Weights of a small GPT-style language model, trained from scratch on English Wikipedia: 10 layers, width 160.
Each number is 128 + 24 x the weight over its row's rms, rounded and kept within 0 to 255. Layers, rows and columns count from 0. Numbers have three digits each. The size before them is the row's rms in percent of the matrix's.

# o: layer 3 attention output (transposed), 160x160, rms 0.1, rows 119-127, columns 0-159
# v: layer 3 attention value, 160x160, rms 0.106, rows 120-127, columns 0-159
# q: layer 3 attention query, 160x160, rms 0.0772, rows 128-139, columns 0-159
# k: layer 3 attention key, 160x160, rms 0.0747, rows 128-138, columns 0-159
o119 122:154141150130123145140148132125110106135128135096123111099122116133141135124144141149136126041118188112133112126129131139131115132108062103113117099119161133130129039131121142164105114115122141125140122133126150145131142137152095150131114115126110118117106078131117091106123136145115118159117124108131134139130106131096131150122124093138131131111175092128132085115124117143103104131139121120120146122150160176134118111119122148129136147054121123142105118104157136140107110108128000
v120 118:156082131174176114123144155113137141113124144152129133104127132127119132139114157113148092081126196113108117121141168148139142140132100134175148123141137144185131047084153146127134105105117141083146110134131115123139110125141138121129126132177080099091090104107113110154132123127141175136107141109118151126113135111134122141091147156117157135175112133139128102106135110103121127152136137087177134124137116177102138122131110140136075157078135140110094134122138133130102132083130071
o120 117:134125126142134115138188116108137129144124125105130117111100112127147132144130135135136122038133192123125114120146123129120120143128077109120127097107142147126137059121113126149110122124141108103140107139120115148133127161134112128111119142105128112110130079113125099106125125144110134132130159088113149136130179125117145122127120099136138135125149101137136065120131115143086130110121137126124130136130157179102131107140149152145115145071132095148111119116161134121124119134155000
v121 160:152100107165147114129157147107140126107113129142129098083124098136129117137129151108160111065105198144112110124170162111125117129119079122138124129122122149171136047091151112145124110110126122096120129131141086121167125141128132122110118149164116101104083084083146119154140133135152174118114152099138149139095128135118117154106157137141143120133132131149123059110136099101101108146153134077126105146133140174110125119138141129133097163084128122130100123146152141125125123105129066
o121 132:136119124169139120129170118121121130120108130117112132102121121139127138114156132131119110019117177122113106123129149125129129130117069106128116116121144154123131026135148120148138112127141124118145116123122135131133113133118100151132094130121108126107105067134119105106127113148108127137115143081118130127118152126116128142124111123128132125132147111132131086122113135117091126121124134134148134114124134170135112118127139147138115145064135121141101123131154127122118113110140000
v122 102:135141107143126101153103113134154143093147151162164176113128135123098120123146125127118169149137151126128126140074120133136113107151145149145109140102110131162129128134096091118107125117121109094100132131123159173155120129100115141122141140165190165085138114107091120163124130118192104094086148117149086092137127133152097158077105133157134179150141124147119127138143091110148142159131160150104132105179118118120080119156101118132125145119126112076098067117140153104117098126135143
o122 098:124077091099122119071128129090116150148131110114120137087083110158163133155105098147134083224151070132105121133155115156152136149104148107155133133095129145137163151106130111118141106148152104170131124167129091125130143138161131148158133135117095114171148134111161137113101102121102146131149150106101161137092152145145128094115155125120122112121094119131145160138122157136139129154143132129182153127096156147108156119120156140136145122134137137147169138121140126137148143140135198
v123 122:122133119084122127160121110137117132139148138094153133178139117127127144103129119130127142195156062150141164153124103148151099127129210147149109155141119095114092172129142129132126151135124124122143186122132173158110125134144173114132106110146147135134181131120129140137106126115124089138126118157118111119146132131126097103130132147122126128144123146109115188138122150172165133141094120138139171126152140043132119146143121107127158110192123120133156126124133104125135124127130196
o123 119:117133130083110138126079117132134124134140102126121144131133161146121119138107119151117142224124068132131135114106130133115126132160190142132147157136119104129146224145113117097117126138123124135115107126134111114115130123115136130124161124114160133149125192145121129122145128112133126118133139159134133116132185147135131121146122134118127137124101141133131199138131146150165118125144138127139112126112123091126138134117119125131135114176132138112140160111092135129134157146142255
v124 114:134095106087140120121135124123162095143106143102138100153134081152159127111123157142158120121159079121140094105159101128134112141117135115184123128143153099128149145157191132133094136142152083140115127110124107147126070140150153114128123153087129125129125130132092118144139133143097162168131152132134155173128128129063152159109141131125129125134072203122117140130136134213124127165117136120131140145129135113146136124120155181117129132159090151164153129135127124140174114146124129
o124 110:090134170138142153116131096130134136102115138149132137164162154104135097106137152128092152142106138136132147146086178125113147123140153161094117125117157109116119159115120134149127132150089175110149155094115140115120143163087085079106119140165148104112113162168171133078154092101170115121094107126131109133115225111153109112175129116137112123131154166109122126126116121082167139109136121120110119119118092120151141124141118120157128078129144154123080149145103135129122119119147143
v125 102:132145094103127104151145131110179149153149130160165141129133123126129100161154156118152142115062148139106121073135132132119130106154130113123091125127156139157137135130143087128135143130114102116089127132179162198167095162113145079099159145158124140177138101090150110158130127134131167106133120111125136134118124147153130154140119106125099138108142178122102131150143137149157147132146096119106113169179177110131098124170161155132112121121124102104161083127108124126138075143132144
o125 097:096117138168116149076123115128085153103074110105110168105090110132122121150138121130121135133121148133132120142105136137141111140095113116139127158087108096106145082132096136137129071163129115125132153146116118103130167103132106162128121156149105091118101114144175149070117120111096088136140170126137115116130154157149090137120135137135158112148096076098128080110131152095130124132156154110144139103125149179140128129109115134142131146116130160177070132116161130166105123092143074
v126 125:144139126169118134142144152124090177118159107170129101090100123144120133138154147106109131100091200114116135118118146115125140132109094110114091124124113160151116069098115076121131086110127112097117119144149135148166154122081120119090152152156120165106110089114140118128142128119175142131129150102129114076092129134154135128100138117137109137102163103147103065098121117077133136116150124117127108134148157172111091120146130123143101149105140089100110094132145118119088139117106087
o126 126:131129100169138121138155133130122134111110129114113123092105123123122138125124122122146099059105176143139110133156144132149137145106081080163116108132110142114142044120139139118138094144146098143137139113104091129134123130158127179135104116133093114127102070110099110102108131153079136133125141081130140136111107141108122143099129128114148129122120099135156079123140112134100115162120145119138156133131146173120130124105109130126125173085130123151120127105177121116117131122137014
v127 108:093165119104088168130116092140135096146119121103117132150140103134154109113149083137121149177126067140150156143126102082091108114116169111072107150114103112083135200144111097138109154142159119167130150124121107112111135129095127147146114135074169133147158144164138153122133124122118093117147123161169110144144126153115149107158120098144146119096135120128148144134139142122120115115100146144109126125143117080136159138122171112128178097173091139140144127131126125126144115179127170
o127 116:133137143099116145129078145149109118120142124138122136134161146134112123103133130131121140217119060129122137133108140135138124110134171145123126148151128110130115188140145142107143121131104144147126133110144165111134140097123131114141151114157131142139111183142129136132135144111153119144122101161149111127127093120131121148129138159122111121124109165120120210145125144124170114141138098136118122130127105078162109143118095108110137116166122149101147138137087139141118143115100255
q128 105:151131099116131136123120152103138135128174131101169133105166142179140068153126173129114118131102139134132131127117153143141110095147152115119140181102087143140130077047131133122089118130132120088173103137140123100163120144110142089096127141144129100098103157140140116136117172097111122127103121113126150122134166130095121167133154127104119145143150174122114127119108126134136095123150148104161148111134162133097120114121142141198131169160069123106128112122101176148112126119152113
k128 145:080112136103132156146136093101102118125166130085141164167105128098111124130121125123118120144111146118107105167112159108119121105118089107142124107126135121136096140141115117158142137133107124115111126128146168126126119112148085147144107114118139097139122140164146165097101130115120097142157126117119122124163135124197209151115128140112143122096160113089105111148100144130094148122122126144090117133108129140152083108157214132142167102108098112123167119144147149107093164089188115
q129 104:146136109087148084128129150109158128153137163131173127192139154123146128169115112142093123151116108114111095112108090105118149147177119149124140166146152123135120112204108136097130191146167166175134141148136120132104127163152127101120135113155108106143132142108108158104139092136127095109115093154164134140116142127101131082122115115168148131144137091123141198132121091156165132137122154103152113173132084133119137147130083146127114129162136136110156113142114117128130141151132140
k129 104:119108151164126138121155108124127157123148158105110138058114116117157105147110104092141129096156167158102158133122154108130146145126107068156112133147069126128134114092101154129159132116064160112116113127104079091115160086130135159139112139129145145110160140122121119110132140135133121145148118139124142131152117103107196117099131127140129101139140144199154099112108137141093151147124179128146078108120117142117102114130116093116111111095119132091130104123153129146075146092160123
q130 104:109123140122132116121134113162129120142082132161083106158116122075127185118133073131150147145141116132135133131125090128122149166119131148120133096154191111123124188193107123112162151121128137159084141139120134169093144115129126143150146103115124174162159126109125146110130086169138129112137118159142124135124093120157127099108095127160130115105112072140130146121156130113142164126107108161114108151129108112147136139145116121068128082112181151153144132127132073122146138144102157
k130 142:179139116162125098109123161150154140128094127175114095084143121148146126131150134124141129108151115138147151093147097148142136152134171148118121147135112131121156111104142141097120118121137146133141126124103087122139140139108168098113152139142116159116135115098113092146159135138139163122101126133138128135087120124059053102133138120138116131162087145173147139112147104124158105142135125113166141124145127125098171159100043119123088155148164141128089140112111102138158100160070134
q131 084:130119140114115141114143126169109177160116133134131134132125128135174167132132065120163128109137170093137115112129104123127137157136124127125137137142190131136159146144107105109173093106127147133138122142165155122121175069099121099110157088119108181099115133108143097116134092161077159112106134152139100108099131107164129115111081136149142133099119061165110124099146107125119145150136117124145131136137144127125124141133088101120107125100161144159092131159183146147132176158111129
k131 091:129092166160129118155154109144097160130123157142145100097129111085094131152125133132131117101167111112111133134164120116148122102157177100130079106124074124115117126089178140135138117118071156141090122122120110118144178127148193125162173083158102154123120147142120131129154147109143118145121116137123083115140113100128112108139151146143125162159129098100113109116105174135166128106093120129173136145125094118095133171088103110107106137115120125170150139104154128116129105144103164
q132 101:131121130131112103137143133138111106161076105169115128177102098100110182098135104106134134134136103103125132109129114096106130182132116136139112106174169121123125176205129112123135153131141140170081161114136127157091113114127103162167142139119133136154167101117088141142144100155155149139144144155123106120125115131167128081116119141142152099130087095131144140141149104127130144136099104157112130134131088124130131148146092115080122113112148105171135133164160088122160140159088158
k132 126:175139126163128113100117147166137131119082135171113086075146121133146135119120143132142129110164106148145149096145089150141147156143163150116126151124098130108163121107150152097115122131131124140141126125106080113140148127111176110121149142133121173121128113086117096157156115142148165116107133141136143144097135127067048113150133127153112136163114157158166123126160106117152105137130130109163132116147122112098156142092053130109098145148143141129086136127118122146156104162073134
q133 122:147157129074106126090124131132163115142159136161143090170122122127124103122110134153138150164139090145142146115058102167116128052141152132074128119108135159143085172124102154101132172152131156126112118119160125130084113120132100113145111122135129112104118173129150156131121134119151074122093078152166128137120136111161107146111070097139109131148140139108090136126130126105123124140140139137120091128135120124133096123133130127137125139166084140069146127132132108156113124103136178
k133 114:123142109146098121119101128139107123115186109148110156132123150130165100116135142065115142110094160119130193127120160115113146154097114067140114158134123128170123133100107144129134114102095138103130133119127124108111115137106098128131105174126120110137146179151116123112149156146120136167151121114141151142137123116121224138079111100128148059131117184136150143169117130126098134136146115110113092119132160179117137096141167113116122104137154139116156113126138137124093149116158110
q134 128:154119115099117154089140167121139099122099123163109159149164117140134111088139191134121114133089120096174120131107140107116123134114152125140119134123148117110133127123180124124056121131113105128135126120130140122133124143110131178175109167114146130132102129116129118131133167120153123165148138164115154131114131221120140130138139159096109120145115165117147123160101076084098138077116126151120184088135103130120152107152113147109142141118064126134142130125111151129163137134102167
k134 118:122104105112132137141093159139117103132122113136146152149148143136148133117132100112153148099108144136169166146076101147185149168151075144142136134124180094099159151162128110110098117153124114100114169093128121089141100072098129126122063137118121159137095115091097131114100110121155111149154142130115093141098156109144160132114135143117130074101127141136137109142130117115139125148139104114088098110119147155141117110134191149151134159144102119170128112142165096114155161159115141
q135 096:133110102170173191165097160123147131146167119100113151098153140163146128104100111119142104122088147166157109141117158120160117132089137103128105151130079105145153097073154150134101068129151136085130143156152119116171138114087119086103141148133142154126108132120143134119126160092168140110152178111124120119128126164100173175128151127130139118099143154152130128132101140145120147125141103125141107132097157164120113114106107133164122105108128119120115128138087176096115114114100121
k135 088:114097084096180136129115124115130102129111136120168139157115141133130142122154130135121135143103123140118125128132130125170109091133121119169125074097117109109111133154136083132139138155173078099096142124124162108161126114131158134143142129120148133151130155122109137057116123123170099143144149126087121081143121160171116131100132152124080136067155085110122124115114106098103127141126134191134127126121138125155139169158176183138169109119087116161141127167153112124152154133148121
q136 096:105120094148167116166106112141151164153148172115139143115133159155148130124123086130145136106102158161135104138148122121168139111100127116139116162141103110155151081090126140098154093107138152101122144151147135126158157113129107097086176103139107161128101138111155168101130142109120130099100162087120111108132122105096140162118143107153132145087151090165114151111111131155163139145138127128136105149107157194126092121123078140171108099118171160112155113116112158113078148130118119
k136 096:103134106116150142130154119102089142141115124125139145104132121134138135153171114115120140152155118140084112137126159095160077109112140090161098099152108139111111127112135113132141131121176116092112127101134151099143151131151162126133161131130102116146131146164122120065108144126140110170142135128107116082136087147164099135091142141117070120104148035129118123067127138119112132123123155181168141130114105110096160176138157131124155130114096099149155119113147095138123167120148126
q137 105:120124141131120109140141127148132116138084119167103114177107114095123205098135094111130142141133105110134120130130109103098144176119116144140124101159175115129128192198121110124154151119130144170078152138136136158092133115135114157157149113124133161162157111111099149129142087164156130123135137160135117135138104126158130080107099139146147119112090079135126147139165118122141149128094106160108117144124099123147135146141096127074127098114173126161136130132135084113144140151098167
k137 140:179138121165131101106122155162145137134094131171112087081148123147145132128144136126139126104154113137140150096147093145149146155140169148115127154132107134117159117108153144099117120126136130130139126128111082114140137136105177108119150147139120164118135117094110096144163126134150165116101126141148138140094133127067047105138137127154110130163099149169156135113154114130155107142137133104166139127144117122104171148099049123113096156150152141126081143112118111145157096164081137
q138 115:117143161118173108130133074157129155111135176105091104090121125098142136144105137148152144153144137131096138146134083173155100083098133125130160129153158121121099172094112173140114150139108130136131135126104177136136186142163125129118137100090110113118120102142191108124083115119114091120102102129092134155124129155157073141153085122117120129106160113137101138131139147072127115116116136137118101133103161075124132118143135126115133133145157133106157154118152141112120119135167180
k138 101:089145096088095094117177139125159126116135127127105121109151141145125080142147101109116127143161145138099090161137150097124135120105130084133163121134174156119136117163105139167130077092134135104144133115117136126087082167170114147138103128113140112111136155133134126150119153112097127094169117115125151144143116160152138116072157126147094084118133110137157180078109131160108099120119094088115131154088153129139127090119119119106123114143177114084117122124121143117140117072157125
q139 133:138145125185098105115132146112073141152127087121163142139096125167093141137140134130103117102145111104104126114170154111097110135144144126140126101121130145140155112186117088144129149136167164101146144140160078139107091144140126159145135172141143092155138084117078120172167119164165154123095150108141140081118118171094140099114124095131146109156125147116159121149115105183131119174136137127126152140136109147110145154115138128159115129113122098127082112118117083139140102116106103